Weights of a small GPT-style language model, trained from scratch on English Wikipedia.
Size: 13 layers, 7 heads of 64 (1 for keys and values), MLP 1216 SwiGLU, vocabulary 19763, 45M parameters.
Training: a variant of Adam for these matrices, 830M tokens, 3166 steps.
Each number is 500 + 25 x the weight over its row's rms, rounded and kept within 0 to 999. Layers, rows and columns count from 0. Numbers have three digits each. The size before them is the row's rms in percent of the matrix's.

# layer 8 MLP gate, 1216x448, rms 0.0471, rows 470-486, columns 280-335
107:523441481551498464488452504507468518507491493485473478506526479506512503477467523546511472444527454476540486510537496506505506475513492459487510468545458506487511503486
088:497498468519524516505498483507496523513515500479518520519491533488490454477476498512503497522502543507477523514513513524469476497525527515473485500444511554486503506491
105:499496524509521512507450516507512488553496459500497470504520497468477476510502538508445488486482528507519478523486524466504516488478509495494468507498518517495476498499
101:528472476532478479537484479464515537495526513498484464490470509482495479525476475505502508479525520521495504524478492432467465526509517491508505518490466481494506544481
107:484454472471505490507473524538515504528499539508498511509503471476518494475509527464479513475487502505499510535499499495481432515456509533509515499489478524463512487492
091:490486519499537524504467509498467489484482493524509516506494452483525531501517495524470474497494495500532504483481458490492533486485467496470510500484502546474481503531
101:464512505523522467514475511490487528512509501517536486509497499498490475507511518537528527474496490518497456467506493505460487515456466516517506505524473438489493498511
101:496505509496490509507500481519512517507511503522492547510466484446502517520530474461476464530506522495477483527518512518479525478505458484477479526526499488527504535550
099:485513496456470511571462483474490536482526496449534488521490484497506462487526511494518526483500484539501495491487502465523512514485487527511503521520504499489467465460
106:481464490513474477527466495495492501513510497492488540494474496468451515479532504492518533484514527519541523526486514516507481491509493488513485496453516510471527495477
096:515480488527503497496493528460466516521502503498497518531499514515527483462538468494534513514519494496468475482470483479493501487491468503479519532488479528452504489502
101:481468483441488500528514494489536523491491483499467503546501503490482500490490500499513494532537496492527509475510485501551503481484522466477502509490492522488499522517
107:482515497494534480486537453511481513474520484492523470534527479471483460517529546547498514490491514483565462501481486519531479484479527513511519550490495513493489488450
105:494484483512532515531488470507504436494502493500518487515535507484512506527503548481495493538499455477468524534404520455502521494509495505507518520473543507484526479548
088:512485495527499503475551523528520511475464509498464501525465452491561511503521528517502459506519516521496490500498463509481559489494467521530480509492501498454478500498
105:508494504511521508505488506503515469460475509481495472533507518454504495500496460523514469489482508520513536533496514502532539525484463510547505499470478513472482496515
087:489494484480523490478485501520467481520510500513542524489523489509471533489443522523494507503530498499489475528538500574518514514488520552486516522478511479474495514505
# layer 8 MLP up, 1216x448, rms 0.0447, rows 470-485, columns 280-335
099:556457494522456524525460443476485455510493496521507507492520538497457514477484556540451495475504527468516517517493491478483471527498503450507504508523519503532475533499
095:506483504515512520503515527490487526532513477509469480546482514533496441513477466526494510531486510487497505529482554487485495478541501511481498534466525505524493475479
102:529483503540475474530519518535460545467489506500482499484484491503516491522551507488498486513524494472495501497539488515505498519527472517481453500506550498535545505489
103:512486529465477512514509518519479518545520461485512481502500467514502544514507557515463517505480456506479504557517500445512508494509486506507517502479510528476496443455
103:547518529431471479483474479552468462498530479531480567494473536511468545508530484486504480463504507500462491467507477489514477489525531525492475513502515496483541499514
094:511495535522499493460486448504523518503517502531519495524524521499473506477488517497494454495470512511536527516475515482504501524474473539491503450505563536490489464511
098:491513529486484551499502487511492465475481515488503481498461484498557500490465479516495538486488551492504533497498520529507481501459462527528516487502444525507508509489
104:528496513501465529473518517474540458524524533526497496491509491475469530458523482524519547493454457484522546495527471512474471481516514498552482523500447496500498531463
099:523519546485484466521493466477483514515513481470497511515483501467495449501493512538517532489505516526525483527499496433513517527492454492524508499498525476490495476465
103:490505489492518504470432508488508530515511528509461485504472495477542477497509517457507493520466539506521489504480523519506529510467498512464525484505507488447517513540
098:535512469529505503538466530497535514515507489456528482497497549501507540483502533484519512479544479527469489495499440525508505479479497492520532500527526507477469541548
102:498483495486462486505543477518520487502457546523470429515526494500483534547548533557463502480488468504488499478486478529477525483453478482485475494518491515501535482507
101:473498504520542525479532485521510483501495510531492522495558489476521528529532543496481527505492489511532512525490566513530478491510509514500531507493482458546505510483
100:477543512465473514511504536485477519437513508487477469507461481484535469553507494523511504532481536491511471484506488519493478502517527535509490456505421447454490436498
092:531517468525492521487485477506508487476498475436499495560515509529562481520487481479490531528527536524486512471529544474498503516503486515472443516510485535510529504508
103:517486505481480500503476476456485539558510483518500477500543484505564523531491461513504476528545487485508438508508498491523503512503512550520511546536518492479497550479
# layer 8 MLP down (transposed), 1216x448, rms 0.0371, rows 470-485, columns 280-335
104:502487498522490557557517521481506460486467470466525543504528541505454534495487474521493517504474504503512498468527509478519501497520484504497464516446509513503502501472
089:510513494537501521491551487498485492514522505484525505502513493499497546479504489474499537509530539496496498502474554494509499497473463536511482504535480517528548496470
107:501491487498495486525448515514521495538531482488485487503521500477470486476501528512528517446481491477521482472499513521526437506494493536536538508485509514445508512554
105:470479497501481493522544463486490471490487488509466485535464526532446500485461485562497517507477498514509528475521486502499474525462464534470493514491486500499492506528
107:519512494438515501522528554490488503504482505525519465519500521555496476481475451466514482538484543524515506497471520453524474526466523516482521510525559497517513523495
090:497530490516523526472453489524511569464510504522531516461484497527478482473510492466468477486522502473520480461537512510444484499534498418523477485489511522485515540471
099:495513454515488440514536515466531529539548455516522510505504500467471491514511517517474505495512465494482458485480469493498463495510520471436479520500483470499512511490
109:546522497469509475508512507476494501491521486514489503483493521496483499474514489565504568476534502530467503491540522493512483529535525511490522538469547476508488526453
101:509493488547494495545468482500483486548522500442509470455475497532519493553493494467522561539519512497449486512519466541523506481500463515479489506520502483472544511471
108:544500516504499523490488510481498453505461475516489519498494505499489541562475507453507476525505519466494511535532479466491500507511476487522509495525491503448518527483
104:512528520488555533518511534528495446461468470501520496495514534480472500496544474446510505510507513497481527460502522539475500498477509474494522498492509524524528499478
105:487534547514495437520492513499499519535533487541463479481468495514489492484521541473549491506510500497496490444528550524516498518461507457489490472496459500518514483494
105:512494506510521499450520466498503504467514458543504495477526429496477512496473520508510501480543524484463566521508507492513524466554444522497499512477525510518532514482
104:510503482469540510473486510512523531527490507504453506460485491511463467489474510491497519466517535478537504521480509527477472491511510491493518540488490479473476482504
099:498532504522499454507547503494519508499515479509506466497517513480481487520487486498507509486539498523478493514497512488475503487525494498478498478524505521501506515511
109:475479507512512494467533492518540442498527515511503500470505520499508524545486495477472479503507492511495501538518476523513485480501494528514454481502527506489517501479